Part of a small language model's weights: width 64.
Each number is 50 + 15 x the weight over its row's rms, rounded and kept within 0 to 99. Layers, rows and columns count from 0. The size before them is the row's rms in percent of the matrix's.

# v: layer 2 attention value, 64x64, rms 0.0966, rows 18-38, columns 0-63
# o: layer 2 attention output (transposed), 64x64, rms 0.083, rows 18-37, columns 0-63
# q: layer 2 attention query, 64x64, rms 0.14, rows 32-63, columns 0-63
# k: layer 2 attention key, 64x64, rms 0.136, rows 32-63, columns 0-63
v18 108:35 68 51 44 68 74 46 39 60 36 50 77 38 59 44 44 60 52 68 49 49 49 51 40 56 09 30 18 42 39 44 43 45 41 27 39 46 56 21 52 40 70 27 57 56 51 53 34 59 18 56 80 46 34 62 39 61 63 67 42 48 86 54 50
o18 106:33 63 54 25 70 69 69 46 77 40 50 61 63 49 37 42 68 40 70 32 65 58 50 34 56 24 39 43 66 51 56 42 53 42 17 35 45 44 45 53 58 68 41 53 61 51 41 29 53 23 36 65 66 51 64 41 59 48 66 58 16 91 34 43
v19 115:26 09 47 53 75 59 30 49 50 40 25 40 62 48 53 50 47 70 40 44 57 40 36 63 50 44 54 44 62 38 61 71 46 75 47 46 63 23 67 47 66 60 71 70 69 79 39 32 31 33 43 63 57 44 46 64 30 38 55 77 20 50 60 50
o19 124:31 23 67 37 57 56 23 33 53 39 36 60 49 69 76 36 57 39 59 56 41 74 68 65 26 29 14 73 52 38 37 75 38 43 48 46 48 51 34 61 76 43 71 70 33 48 48 48 39 39 64 62 50 44 42 79 42 53 53 60 38 51 74 43
v20 092:50 62 65 64 57 67 36 61 59 67 38 53 53 50 44 21 39 55 69 35 61 28 49 31 63 30 35 49 36 60 55 77 29 49 40 69 29 58 64 29 10 32 47 56 38 37 42 62 53 34 31 34 70 59 52 55 75 67 42 63 82 49 53 49
o20 094:50 59 37 45 72 75 47 39 54 53 32 62 44 37 46 62 64 40 51 25 36 39 25 60 50 48 53 41 44 75 40 63 54 44 26 76 68 77 73 43 32 64 25 56 51 36 30 65 74 35 51 18 46 49 31 43 72 55 57 58 77 59 34 61
v21 095:54 44 36 39 65 81 59 41 47 55 51 67 39 55 36 51 43 43 45 47 43 49 30 45 57 52 62 72 47 34 70 31 52 53 30 79 53 70 60 77 59 54 69 69 27 65 54 51 68 27 48 26 34 37 52 61 30 35 71 09 62 23 51 57
o21 102:70 40 58 27 52 72 53 65 58 41 59 76 35 76 21 53 37 61 63 44 37 72 33 61 85 54 57 57 31 32 51 39 50 48 35 59 50 42 42 37 71 30 57 50 41 48 50 61 65 36 68 61 43 29 55 63 45 19 76 24 55 41 28 45
v22 099:67 26 73 48 53 76 45 39 61 42 52 53 39 56 66 78 57 68 58 34 56 58 44 61 43 64 33 66 45 41 88 68 52 43 38 36 51 41 43 21 22 25 64 58 48 48 62 22 43 68 48 29 42 19 51 59 58 54 47 46 67 47 75 38
o22 096:52 64 66 32 39 83 42 45 37 54 24 47 47 66 41 44 55 63 62 43 57 45 34 52 36 52 28 73 64 61 57 43 47 26 54 55 26 46 67 44 10 31 57 64 59 41 53 27 50 68 56 65 75 31 33 38 65 41 70 41 85 59 62 50
v23 103:56 64 52 58 43 26 75 73 53 59 49 55 51 55 61 71 52 41 26 24 40 46 31 63 48 51 48 60 39 60 59 86 42 44 78 60 45 51 49 37 68 57 18 38 52 29 42 38 29 51 62 58 77 54 64 52 42 80 22 28 53 27 39 45
o23 098:35 78 57 59 52 46 73 64 17 62 32 48 47 53 62 99 74 57 26 40 66 50 46 56 21 62 69 48 44 45 47 71 30 40 63 63 47 49 41 27 70 54 44 37 36 47 48 46 30 46 42 59 64 65 33 48 44 66 51 45 31 38 29 57
v24 120:51 67 50 64 76 36 31 45 52 62 57 50 51 33 39 53 62 36 28 49 60 48 46 62 47 46 95 65 19 48 32 37 45 57 43 64 54 49 41 71 31 47 45 49 57 27 59 41 34 85 45 52 35 54 50 27 53 47 13 78 33 45 70 60
o24 125:80 80 65 58 43 47 37 35 33 33 42 42 56 31 68 50 52 52 44 34 40 58 53 48 51 46 72 68 17 43 50 43 28 47 45 43 58 50 37 67 36 44 46 85 49 46 79 39 27 84 64 54 44 54 50 36 32 50 24 68 64 46 76 53
v25 111:41 68 32 64 51 56 34 49 58 51 28 46 39 38 16 45 37 50 58 12 65 52 56 58 45 57 54 42 66 48 43 50 71 57 43 41 32 23 57 42 87 27 42 30 59 46 52 57 35 48 83 36 41 68 76 29 37 67 53 47 79 46 57 49
o25 103:62 33 32 60 36 44 44 66 71 34 18 36 46 29 40 48 66 36 35 29 67 36 74 66 46 55 46 42 59 48 62 67 54 52 54 64 58 29 47 34 86 37 54 40 73 62 73 58 82 45 56 57 34 40 28 32 76 61 39 65 43 40 52 52
v26 122:20 58 58 50 56 47 75 36 66 58 57 70 27 38 59 61 73 50 38 74 62 47 29 61 36 58 77 44 64 76 60 48 44 36 42 59 70 57 47 42 44 54 52 39 72 44 56 41 66 46 22 64 43 62 08 42 37 66 44 46 26 66 28 36
o26 121:39 67 74 19 57 33 55 41 64 54 60 58 47 47 67 62 37 74 50 72 55 66 54 51 48 58 95 46 42 50 48 37 38 32 45 44 56 29 36 59 32 34 38 54 44 36 46 30 65 34 53 83 50 66 38 30 54 59 43 42 31 86 53 33
v27 101:51 65 30 39 19 65 42 52 53 37 72 57 31 46 71 65 74 54 54 45 52 44 74 45 54 52 38 34 55 47 23 76 59 52 38 35 56 59 52 47 45 73 37 08 76 53 77 35 65 45 35 20 59 47 60 46 26 37 47 45 55 40 51 65
o27 102:47 62 25 49 36 55 49 19 46 62 62 49 28 51 54 70 70 76 55 57 53 43 87 47 65 55 33 56 52 48 46 57 51 44 30 43 31 53 44 77 54 59 43 40 61 50 63 21 84 62 24 26 68 61 60 32 34 52 42 58 22 46 39 68
v28 090:71 54 58 74 61 54 69 41 48 33 27 19 55 59 46 36 57 23 49 61 63 47 68 30 40 69 38 40 41 29 55 46 54 41 55 46 59 41 64 51 73 72 74 56 46 52 41 49 59 37 57 12 25 34 66 22 48 84 59 70 51 47 46 42
o28 088:73 37 33 67 37 56 50 74 48 38 31 22 24 83 55 60 46 39 33 49 60 46 46 60 60 56 44 43 72 57 40 40 56 45 41 38 68 41 54 40 56 69 78 40 68 43 31 26 56 35 59 28 47 66 72 53 63 55 60 36 87 25 47 53
v29 102:67 33 61 47 62 42 52 43 75 55 50 49 33 61 30 51 51 33 42 45 73 49 48 45 14 39 75 62 64 30 26 56 78 35 46 45 39 68 38 42 53 74 79 34 56 63 24 43 52 44 41 78 58 55 81 61 66 50 45 31 45 43 34 32
o29 096:59 69 66 61 59 45 65 24 57 58 63 62 41 51 44 69 38 38 48 44 61 63 64 45 20 59 71 47 71 40 53 39 48 14 58 34 49 63 50 71 50 76 42 52 56 24 56 54 38 56 72 40 42 31 75 33 78 37 10 36 52 48 39 46
v30 106:84 30 17 56 56 39 41 51 28 68 53 84 46 33 35 64 59 43 42 48 38 46 38 36 74 62 49 28 31 52 59 44 40 65 54 63 59 60 31 57 52 71 74 40 67 67 55 37 47 33 49 28 47 49 46 49 63 50 32 52 29 87 61 50
o30 098:56 39 45 59 54 62 57 26 32 35 35 62 64 82 54 57 70 64 52 15 46 64 52 41 76 56 41 56 35 31 42 49 43 48 67 49 66 53 17 62 33 54 87 56 46 46 55 51 58 45 55 22 33 64 41 52 44 59 39 50 38 74 68 16
v31 109:64 76 38 46 67 57 41 33 30 68 41 42 58 50 63 28 48 43 40 34 61 74 53 58 62 41 57 56 62 39 72 61 62 78 37 37 56 72 43 35 44 31 69 60 83 56 42 51 61 47 57 43 44 45 28 47 30 42 38 56 16 28 13 65
o31 096:60 57 53 44 39 41 41 26 46 45 29 43 68 64 69 57 47 47 37 62 39 78 75 61 64 54 35 45 62 77 70 86 36 58 35 28 61 63 51 51 38 42 54 49 58 17 65 49 65 39 73 56 35 21 42 59 30 46 58 52 31 24 41 66
q32 095:75 45 46 82 30 29 46 48 54 51 38 35 32 09 62 23 56 48 65 49 29 72 66 64 60 16 42 42 42 53 64 56 77 53 59 66 38 76 33 42 34 47 51 43 51 43 55 73 51 45 48 73 56 30 55 38 55 27 46 55 65 48 44 63
k32 093:28 69 42 67 39 46 49 44 74 58 70 49 28 65 48 51 48 76 76 49 62 38 62 67 46 53 31 53 56 57 63 48 90 77 25 53 45 46 23 52 45 48 30 52 19 12 45 59 39 64 53 59 64 63 49 41 33 47 43 41 43 65 43 67
q33 103:57 63 58 73 40 48 56 59 80 56 14 40 39 50 23 56 70 35 55 69 52 43 54 73 32 23 51 44 22 35 87 61 44 47 53 35 42 34 32 39 62 25 58 56 86 60 28 47 46 48 38 46 63 56 38 63 61 55 64 39 51 43 56 47
k33 100:63 48 50 53 46 36 47 67 63 42 58 49 47 50 61 36 34 39 61 40 75 25 55 38 38 41 41 76 38 07 75 59 44 64 28 49 72 54 48 35 49 28 52 59 92 43 45 36 45 57 72 29 56 65 61 26 35 61 51 66 63 49 54 26
q34 094:62 29 67 32 57 42 12 35 44 57 52 52 46 57 39 48 31 47 60 64 60 37 82 65 51 46 49 33 70 44 79 57 35 67 55 50 51 54 32 52 92 52 39 34 36 55 47 44 46 19 78 42 52 52 63 57 84 48 57 31 40 40 43 36
k34 092:68 57 47 37 72 43 35 52 40 46 64 19 58 46 44 54 49 70 39 36 40 46 68 32 72 51 64 66 67 33 67 55 50 68 42 73 30 32 43 65 63 66 46 25 62 62 61 59 61 69 60 70 49 51 39 25 39 47 62 48 41 53 05 22
q35 089:43 54 41 43 78 73 47 57 68 40 46 61 24 71 60 06 36 70 41 46 46 62 58 43 52 38 48 68 32 45 64 41 38 53 72 49 48 55 49 29 72 34 31 23 29 55 65 61 54 56 39 57 45 69 50 64 28 30 31 28 71 43 50 35
k35 094:47 31 40 66 54 64 55 60 61 36 56 61 34 48 78 65 40 72 39 40 43 49 45 25 50 54 49 43 35 42 50 44 65 54 49 65 67 52 80 13 32 59 72 34 44 46 89 38 56 45 34 72 35 71 48 26 61 42 59 29 44 42 56 20
q36 082:72 48 20 51 56 54 29 57 71 52 40 45 46 54 54 30 58 57 47 38 34 32 30 20 47 39 46 35 56 61 55 65 70 38 75 70 75 47 70 34 47 52 54 34 44 56 77 64 37 60 44 56 84 50 29 43 62 43 41 43 91 61 40 35
k36 085:43 55 46 27 22 44 62 54 60 09 62 86 61 47 61 58 56 63 50 33 72 61 41 54 61 33 67 27 53 60 39 46 63 49 35 41 69 43 61 44 63 43 48 35 46 13 64 80 38 58 57 51 66 45 44 20 69 37 50 48 33 64 63 56
q37 081:55 67 76 48 63 34 54 58 61 59 36 66 54 48 60 62 46 65 27 56 61 52 39 59 64 48 43 37 71 53 38 61 26 34 27 32 18 17 49 77 30 52 46 76 59 62 46 63 69 61 39 29 36 46 52 39 51 73 33 51 53 61 43 13
k37 090:65 66 84 64 57 36 71 36 45 51 30 41 54 51 93 39 52 41 57 26 39 38 45 29 50 41 37 48 56 74 53 52 32 57 75 46 42 51 48 44 61 43 52 46 76 78 20 43 44 30 56 14 42 48 52 73 44 42 47 68 65 56 60 44
q38 088:34 23 52 43 54 27 71 37 63 47 41 62 51 51 33 25 36 51 53 69 34 28 36 41 76 56 72 51 60 47 73 50 38 45 54 47 58 56 50 40 60 81 29 50 60 59 68 70 80 74 36 47 29 51 31 39 46 38 71 35 39 44 34 77
k38 088:52 59 68 55 46 43 48 72 22 60 41 86 33 45 33 66 51 70 56 73 31 36 56 50 48 36 41 43 57 72 75 38 29 70 44 42 53 58 80 37 52 56 29 47 78 40 54 31 58 62 17 43 52 51 45 51 53 48 47 44 51 35 11 37
q39 091:70 40 50 64 16 74 53 55 62 42 52 50 69 75 48 36 25 37 57 35 36 47 51 64 57 43 55 56 53 55 27 41 27 78 52 52 65 21 56 31 39 54 58 16 63 50 42 60 44 75 72 48 44 41 48 50 51 86 60 44 56 67 31 72
k39 095:66 33 27 70 47 51 56 72 58 46 46 41 32 28 50 60 33 56 55 69 64 57 40 45 52 49 71 58 48 51 28 51 39 49 33 29 55 27 41 45 42 41 70 33 55 50 42 96 46 80 57 50 63 45 58 65 44 69 43 63 80 39 13 62
q40 097:46 06 55 44 70 40 59 62 45 50 46 58 43 58 19 30 42 47 44 28 50 58 52 71 58 29 48 64 44 39 61 61 53 49 40 76 63 46 74 72 64 45 55 70 46 36 48 75 56 19 39 72 53 26 55 44 42 58 65 80 36 48 50 24
k40 096:52 36 60 28 51 47 69 39 65 46 61 50 44 29 05 70 41 55 53 28 28 21 27 67 85 54 35 52 64 65 52 63 50 69 38 72 42 57 52 67 56 47 44 63 44 59 63 55 37 33 54 26 47 67 56 59 63 75 42 61 54 36 49 31
q41 093:59 73 69 74 64 36 42 60 46 62 21 51 56 64 39 61 65 48 70 44 50 64 52 53 84 33 40 49 42 89 56 53 61 43 64 45 66 42 61 02 53 38 38 69 34 48 33 37 35 47 46 43 49 48 37 45 26 54 65 48 28 31 46 39
k41 087:70 35 54 42 29 29 64 61 59 68 62 49 44 84 59 42 34 44 49 66 66 65 67 28 76 39 29 39 32 50 72 75 42 41 39 40 67 24 25 49 67 26 55 79 47 51 69 55 42 31 38 44 57 39 38 54 50 43 50 28 58 53 59 32
q42 107:53 35 67 32 44 63 41 38 28 55 47 50 26 72 54 52 47 60 61 21 26 67 45 66 35 50 69 36 41 48 46 42 59 91 58 45 50 43 27 30 68 58 48 57 49 45 50 57 55 56 59 30 40 68 47 75 70 72 31 80 30 76 34 46
k42 101:61 48 64 51 53 64 39 35 42 63 24 41 42 55 44 46 46 62 54 74 26 55 29 43 54 35 68 19 31 44 52 41 59 67 62 76 63 18 36 65 43 62 68 43 50 70 62 55 33 91 76 21 43 54 66 38 53 52 39 57 42 57 33 53
q43 086:69 82 37 50 52 67 31 25 46 32 67 31 27 55 49 45 49 57 48 69 35 41 39 81 84 63 34 49 38 69 34 52 59 48 54 45 68 38 51 83 37 55 45 36 53 25 48 51 52 71 15 48 42 43 41 47 47 31 64 51 52 32 60 66
k43 086:39 35 57 46 58 59 44 59 40 44 80 37 59 66 75 39 27 42 69 73 71 59 49 47 28 86 53 44 53 61 40 33 37 65 49 51 59 64 63 59 62 48 59 68 21 40 44 56 39 46 18 18 50 41 34 57 32 36 19 38 66 43 49 45
q44 094:50 57 61 35 51 43 59 45 39 42 32 63 57 54 60 62 68 68 48 30 57 37 58 46 81 30 38 23 35 39 63 30 75 38 46 52 69 40 46 75 66 29 51 43 67 49 34 57 29 25 34 66 66 26 71 60 68 61 15 43 44 40 64 40
k44 090:63 55 42 25 41 51 45 31 74 39 54 34 79 32 56 40 43 40 71 54 55 55 49 40 54 26 32 76 70 52 67 11 50 18 45 76 57 44 19 59 61 51 50 63 33 59 47 34 49 52 38 56 53 42 64 56 40 53 51 63 45 44 58 12
q45 105:45 63 50 51 50 22 31 75 56 48 35 69 44 70 36 33 49 57 83 43 47 42 66 66 42 79 45 25 17 48 64 46 48 52 45 42 40 46 33 63 37 51 59 71 90 54 63 77 37 26 45 59 44 30 33 40 56 52 53 51 50 71 57 38
k45 106:50 66 49 33 38 26 48 34 59 62 82 39 68 52 35 51 36 70 45 23 52 51 22 58 42 37 35 78 28 32 66 46 34 45 25 68 58 59 37 54 24 51 66 63 70 59 42 60 66 32 61 39 33 42 79 59 58 44 38 58 73 63 49 54
q46 102:42 24 45 47 70 28 44 35 63 28 55 43 40 50 60 38 44 43 44 56 40 66 90 62 47 62 59 37 49 33 65 56 60 40 74 39 49 48 50 65 51 35 12 57 78 81 45 60 44 54 64 54 52 74 46 62 68 62 36 18 61 50 29 35
k46 101:68 35 79 53 47 23 79 44 67 38 39 34 56 65 59 50 61 51 48 39 39 25 46 23 32 43 62 46 57 33 69 28 63 42 62 62 57 53 70 65 19 58 40 56 47 70 37 57 53 59 36 52 48 56 59 46 68 43 64 48 29 68 07 35
q47 089:62 69 38 45 37 51 43 70 61 48 44 55 60 34 40 59 59 50 43 32 69 33 81 23 50 60 58 45 36 36 39 61 92 58 44 18 62 60 40 68 55 32 49 63 65 40 32 52 55 48 77 64 37 55 37 18 30 30 50 73 58 63 43 41
k47 088:64 58 62 47 68 33 48 47 81 60 48 47 75 20 37 35 53 51 61 58 56 52 33 53 30 61 46 62 36 39 46 48 31 57 60 23 43 70 26 37 48 61 10 63 25 50 51 57 57 42 49 48 43 36 68 27 89 56 31 45 49 62 66 66
q48 087:19 83 46 71 68 45 72 29 87 50 52 42 55 58 62 44 50 27 36 37 36 49 27 55 70 47 67 68 57 58 65 51 52 69 54 41 50 63 63 40 51 48 84 45 45 51 37 32 44 40 34 45 42 49 48 09 58 51 38 33 50 37 29 59
k48 090:31 31 46 59 35 50 49 58 74 49 42 52 68 76 51 44 53 24 50 51 69 58 31 45 47 54 52 25 67 54 65 48 21 92 33 36 40 33 66 39 52 30 46 41 40 63 47 36 22 44 21 77 53 51 61 69 51 60 70 58 69 45 60 36
q49 086:56 32 52 35 61 48 55 47 41 41 42 47 51 39 66 44 77 47 53 44 58 55 54 49 47 51 46 30 28 42 45 83 38 35 75 80 73 53 39 59 32 23 52 20 55 70 57 66 64 41 55 67 50 77 18 32 42 45 40 63 37 20 65 69
k49 081:68 49 61 37 15 46 61 54 27 45 67 36 63 42 52 44 55 68 66 66 52 41 30 37 53 68 38 54 64 53 43 49 27 47 52 45 56 60 48 35 28 34 47 67 25 29 70 33 65 82 66 60 65 83 39 25 49 46 50 75 30 68 48 57
q50 103:33 19 77 63 57 44 57 40 47 54 61 21 59 64 60 14 55 79 40 44 33 38 56 52 59 70 70 56 57 20 40 36 49 56 47 60 56 73 50 58 46 29 41 58 42 61 71 48 56 58 70 46 38 24 31 38 44 66 64 39 35 72 70 37
k50 104:58 47 52 36 63 65 69 57 70 48 40 18 65 72 36 70 67 41 22 52 04 43 32 58 57 52 36 43 47 63 46 74 33 59 39 54 70 54 48 43 35 65 37 52 72 25 47 38 58 60 24 72 65 40 53 65 61 45 44 55 54 59 27 64
q51 087:67 69 26 70 29 62 40 41 52 63 53 29 44 26 49 56 48 47 73 38 56 54 51 61 76 69 32 79 47 48 96 40 42 50 46 60 76 32 68 48 37 46 69 48 39 74 48 48 52 70 54 16 34 39 39 63 38 44 47 47 52 59 56 37
k51 088:64 44 39 44 33 43 48 59 75 59 63 45 40 83 61 26 52 37 69 65 54 42 57 91 54 57 49 45 53 58 51 53 29 78 42 38 71 28 52 44 36 51 47 09 57 41 62 81 51 32 35 39 70 44 42 53 46 51 41 32 22 42 60 44
q52 093:69 57 77 72 40 40 38 38 32 51 29 53 40 24 48 30 22 50 67 63 57 32 53 58 29 42 56 63 29 62 46 60 46 45 35 77 60 47 50 71 65 66 73 52 54 76 49 44 33 38 63 52 73 52 37 76 49 64 36 61 69 25 34 37
k52 093:50 70 42 62 03 54 43 35 64 31 58 40 65 51 45 40 40 62 63 55 43 55 74 70 34 59 60 71 37 47 40 69 67 62 27 31 51 44 69 58 65 60 50 55 33 54 56 65 68 57 73 37 43 57 30 59 25 69 38 51 19 57 35 27
q53 091:54 55 68 73 54 63 37 49 54 72 76 58 85 38 55 24 59 37 42 34 49 48 36 30 49 67 16 46 41 18 24 80 45 47 46 36 57 37 47 48 35 79 57 40 59 19 58 57 53 43 52 55 46 51 25 46 69 46 70 60 47 44 60 58
k53 089:55 88 41 44 38 56 61 72 27 65 55 57 58 29 39 54 31 50 16 53 51 49 34 47 61 79 47 68 42 43 10 38 44 66 52 38 69 44 49 40 78 37 39 48 38 57 26 54 66 52 49 54 61 61 63 72 39 35 37 48 50 54 44 81
q54 097:74 47 47 52 74 37 51 30 42 73 30 54 62 44 52 69 59 54 59 59 22 67 26 45 25 57 38 76 46 69 87 40 38 32 37 44 39 42 49 67 39 47 39 40 43 13 50 67 55 36 57 52 62 29 36 55 50 52 53 50 81 68 37 55
k54 094:58 59 52 44 63 67 56 53 50 62 30 67 55 62 44 42 60 65 40 35 68 52 08 72 26 47 62 74 35 69 79 57 68 39 44 59 44 41 60 44 60 22 59 27 56 46 44 61 41 20 49 44 54 52 10 46 41 68 27 27 54 53 52 48
q55 095:57 59 44 42 49 47 49 44 70 52 58 38 51 51 32 75 46 53 42 30 67 63 35 30 31 61 36 49 52 84 33 44 61 26 81 51 65 46 66 71 49 73 53 64 77 44 53 55 18 44 35 26 32 36 41 33 28 42 60 60 68 57 67 75
k55 093:17 30 52 36 42 61 81 32 46 71 65 48 52 68 23 41 49 30 53 46 86 64 64 73 49 62 56 64 55 52 48 20 43 49 51 17 49 62 38 54 57 60 60 64 65 51 30 53 36 48 71 64 27 47 43 36 68 35 37 40 52 62 67 42
q56 099:68 45 77 43 20 40 40 59 37 61 67 70 32 44 71 27 56 49 52 53 48 48 56 33 63 45 66 46 39 55 63 48 61 43 36 37 39 50 41 85 55 37 37 59 54 27 86 64 54 34 37 56 58 58 25 41 25 76 59 47 52 37 69 19
k56 101:60 63 59 59 35 50 66 37 69 53 71 41 67 51 33 71 43 46 30 48 41 48 32 31 58 52 69 74 41 78 41 56 50 58 47 50 45 64 46 65 38 58 39 62 61 27 60 77 49 34 45 28 32 34 51 15 29 51 21 60 66 40 85 38
q57 093:58 32 72 10 70 80 37 52 55 66 56 48 63 03 45 48 36 53 62 51 19 62 35 57 60 41 44 72 40 64 56 42 44 43 49 59 70 45 53 29 62 52 45 56 55 63 31 30 38 56 37 65 29 65 39 47 63 24 59 34 54 49 59 58
k57 094:53 26 42 54 52 79 45 78 48 55 70 50 49 64 23 42 70 73 67 59 47 35 66 44 45 15 73 42 63 62 29 72 33 46 55 76 29 40 53 39 62 43 73 53 37 59 30 50 64 40 46 67 30 54 48 42 47 37 74 41 30 49 47 31
q58 095:51 30 57 68 39 49 33 54 56 66 55 41 64 55 44 59 42 68 33 49 32 48 47 35 63 57 77 66 41 79 35 34 28 29 39 18 56 58 29 33 63 53 71 74 28 47 47 62 54 53 71 49 63 19 41 52 57 73 28 27 53 64 28 58
k58 099:32 48 45 82 29 55 57 69 71 59 19 60 65 41 61 47 78 63 25 46 27 74 48 58 73 54 50 62 28 64 66 62 46 49 35 58 57 51 46 25 47 42 65 68 57 61 16 77 61 47 34 47 50 47 31 39 53 53 26 65 49 41 43 44
q59 082:72 39 46 73 45 54 62 58 46 44 37 71 48 33 63 55 26 39 16 44 34 65 40 32 46 43 36 83 34 39 49 45 35 25 70 68 43 52 56 60 63 46 29 48 56 73 73 39 51 59 44 53 56 41 78 37 84 37 74 56 63 50 41 65
k59 087:55 45 47 90 59 61 74 51 51 22 20 65 34 71 37 41 40 57 70 27 54 35 41 62 65 47 40 79 50 29 19 36 46 55 66 67 40 54 70 57 67 49 34 51 44 34 44 28 47 62 41 62 72 39 61 33 57 60 30 41 61 46 48 59
q60 090:35 59 41 62 59 45 56 49 59 32 69 52 36 58 66 20 58 59 37 62 49 25 79 64 37 54 36 69 73 51 48 53 67 31 56 48 45 22 59 28 40 75 49 41 34 70 44 66 17 67 46 46 39 68 33 49 48 47 37 60 22 85 51 47
k60 089:47 46 71 64 54 37 60 57 54 39 62 54 33 55 69 77 43 55 17 65 35 37 55 62 19 44 38 39 64 16 33 30 70 36 33 37 68 51 59 41 57 65 46 42 52 66 48 68 07 56 49 39 45 44 50 71 41 50 65 70 47 67 53 70
q61 098:40 79 56 17 41 43 52 43 63 54 57 39 48 24 29 54 43 55 30 57 31 58 21 67 46 58 25 25 58 56 53 32 43 65 62 68 57 56 48 50 53 35 25 77 36 46 60 37 35 70 71 74 38 67 61 69 79 52 47 44 37 55 42 67
k61 095:56 83 35 47 69 47 46 61 36 71 41 49 40 48 44 44 34 35 42 53 39 40 71 48 17 37 70 16 60 44 57 46 41 46 68 53 44 38 55 54 53 60 93 75 42 35 46 42 59 49 50 40 51 49 50 26 80 66 53 41 37 64 41 13
q62 125:47 69 28 67 50 84 62 43 48 36 18 49 53 37 56 55 77 49 47 53 57 46 53 34 43 48 62 69 71 57 29 51 31 47 61 52 56 36 72 27 45 65 51 49 31 39 64 69 51 71 63 32 51 61 79 49 31 20 48 36 50 54 14 62
k62 115:37 33 50 73 59 48 49 75 39 39 43 68 33 25 85 26 52 43 66 72 37 43 49 60 53 56 27 18 24 46 53 35 56 37 54 26 62 47 65 69 58 44 60 53 32 16 48 58 49 56 54 78 20 54 44 51 55 49 66 41 52 51 62 64
q63 094:41 20 59 36 35 51 49 54 64 50 63 54 56 39 43 55 54 62 52 80 32 75 50 55 41 29 68 29 58 11 46 39 30 36 42 46 60 54 86 44 27 51 25 69 35 57 54 52 55 47 73 52 49 39 41 70 58 31 45 83 68 44 43 44
k63 096:59 69 35 48 68 61 46 44 60 71 49 67 53 59 54 63 39 54 49 33 60 24 47 66 48 47 38 31 47 68 39 69 59 32 56 64 71 58 51 54 51 53 52 60 55 37 06 32 37 48 46 29 39 66 52 22 61 65 70 49 27 25 15 79
v32 106:36 36 45 71 58 45 20 66 60 34 45 56 69 57 50 39 27 39 68 52 56 23 72 54 17 54 59 63 43 42 18 50 48 64 16 56 58 79 60 37 79 47 39 60 43 39 55 57 63 71 40 23 61 46 34 57 54 65 58 66 37 53 63 49
o32 103:36 59 62 54 67 58 43 56 46 27 33 29 59 38 26 65 46 52 40 65 65 15 71 49 50 32 71 53 32 46 30 50 41 49 50 53 42 79 48 39 69 49 47 64 60 50 61 41 50 68 51 14 36 73 57 48 58 60 42 81 22 60 81 43
v33 109:35 64 36 43 70 25 45 55 54 68 44 29 70 55 47 61 28 59 46 30 60 52 58 52 77 29 68 33 18 44 37 49 43 78 49 55 39 70 67 54 42 69 64 62 71 38 31 37 44 55 49 57 15 26 62 53 38 55 53 76 28 43 61 58
o33 110:26 60 55 33 51 33 41 57 57 70 52 35 75 55 63 44 33 40 40 48 48 68 49 51 74 40 92 37 18 23 42 20 41 77 34 43 48 45 56 26 74 52 74 67 63 46 49 53 32 58 57 56 29 46 59 44 65 41 64 62 46 46 56 63
v34 091:53 47 56 59 48 64 39 71 64 63 43 63 27 48 56 63 40 60 54 36 25 46 51 40 18 41 46 70 36 77 55 42 54 46 60 60 66 25 23 61 48 44 61 56 59 25 63 49 26 24 49 86 76 47 71 52 51 31 47 60 46 35 37 81
o34 088:57 53 56 66 45 45 58 57 34 79 17 60 25 47 39 63 68 76 49 44 54 47 60 52 41 48 64 50 41 73 38 36 59 39 54 69 68 31 30 97 52 55 67 55 67 33 44 29 39 38 45 55 45 32 64 32 30 50 46 50 37 35 41 80
v35 087:23 28 56 27 46 47 49 55 74 38 38 32 44 55 52 68 45 37 38 66 61 37 71 40 55 45 78 50 69 22 51 56 48 24 36 50 52 69 34 51 19 45 79 79 68 37 67 44 51 55 50 44 73 64 55 35 57 43 41 31 41 70 70 61
o35 079:50 41 50 56 33 45 54 46 65 45 31 23 43 58 45 30 47 22 43 70 54 28 77 62 65 40 72 47 52 44 54 28 68 47 34 59 56 66 67 49 21 41 71 65 70 38 46 49 59 49 45 60 86 85 65 38 29 64 41 42 28 61 47 66
v36 079:76 82 45 42 35 44 67 58 32 60 51 59 40 45 54 58 24 59 39 31 45 47 34 48 50 28 50 83 62 41 35 41 56 25 68 51 32 36 38 46 68 26 37 68 19 56 38 70 37 54 61 56 36 59 50 50 78 71 26 40 67 47 56 37
o36 084:50 81 28 47 62 38 58 53 42 26 46 83 46 44 65 61 47 64 27 25 50 76 32 28 33 28 51 89 60 57 38 62 76 44 42 51 53 27 53 61 46 32 53 66 39 57 42 49 42 51 56 62 51 32 57 53 83 64 44 40 45 48 50 30
v37 099:35 51 18 45 53 74 53 46 51 52 65 68 37 65 40 37 43 51 45 26 68 84 55 44 48 57 28 62 78 61 81 46 46 66 36 56 47 69 55 20 38 48 52 53 41 38 36 52 66 40 55 58 70 63 46 59 12 60 26 38 35 71 49 44
o37 101:47 79 47 70 32 73 53 40 26 64 31 36 45 55 52 57 43 43 31 48 74 63 60 44 45 64 53 46 89 41 48 18 31 45 61 70 50 52 58 28 37 81 68 32 35 73 49 63 67 34 53 56 47 57 36 42 37 56 26 55 28 53 55 37
v38 099:41 75 49 40 47 39 35 61 74 54 66 76 54 59 49 29 63 51 62 59 41 56 65 27 84 29 28 41 48 40 47 57 56 65 40 25 35 29 51 15 71 38 34 91 45 50 41 53 34 53 61 41 44 58 41 48 58 48 67 59 37 39 59 74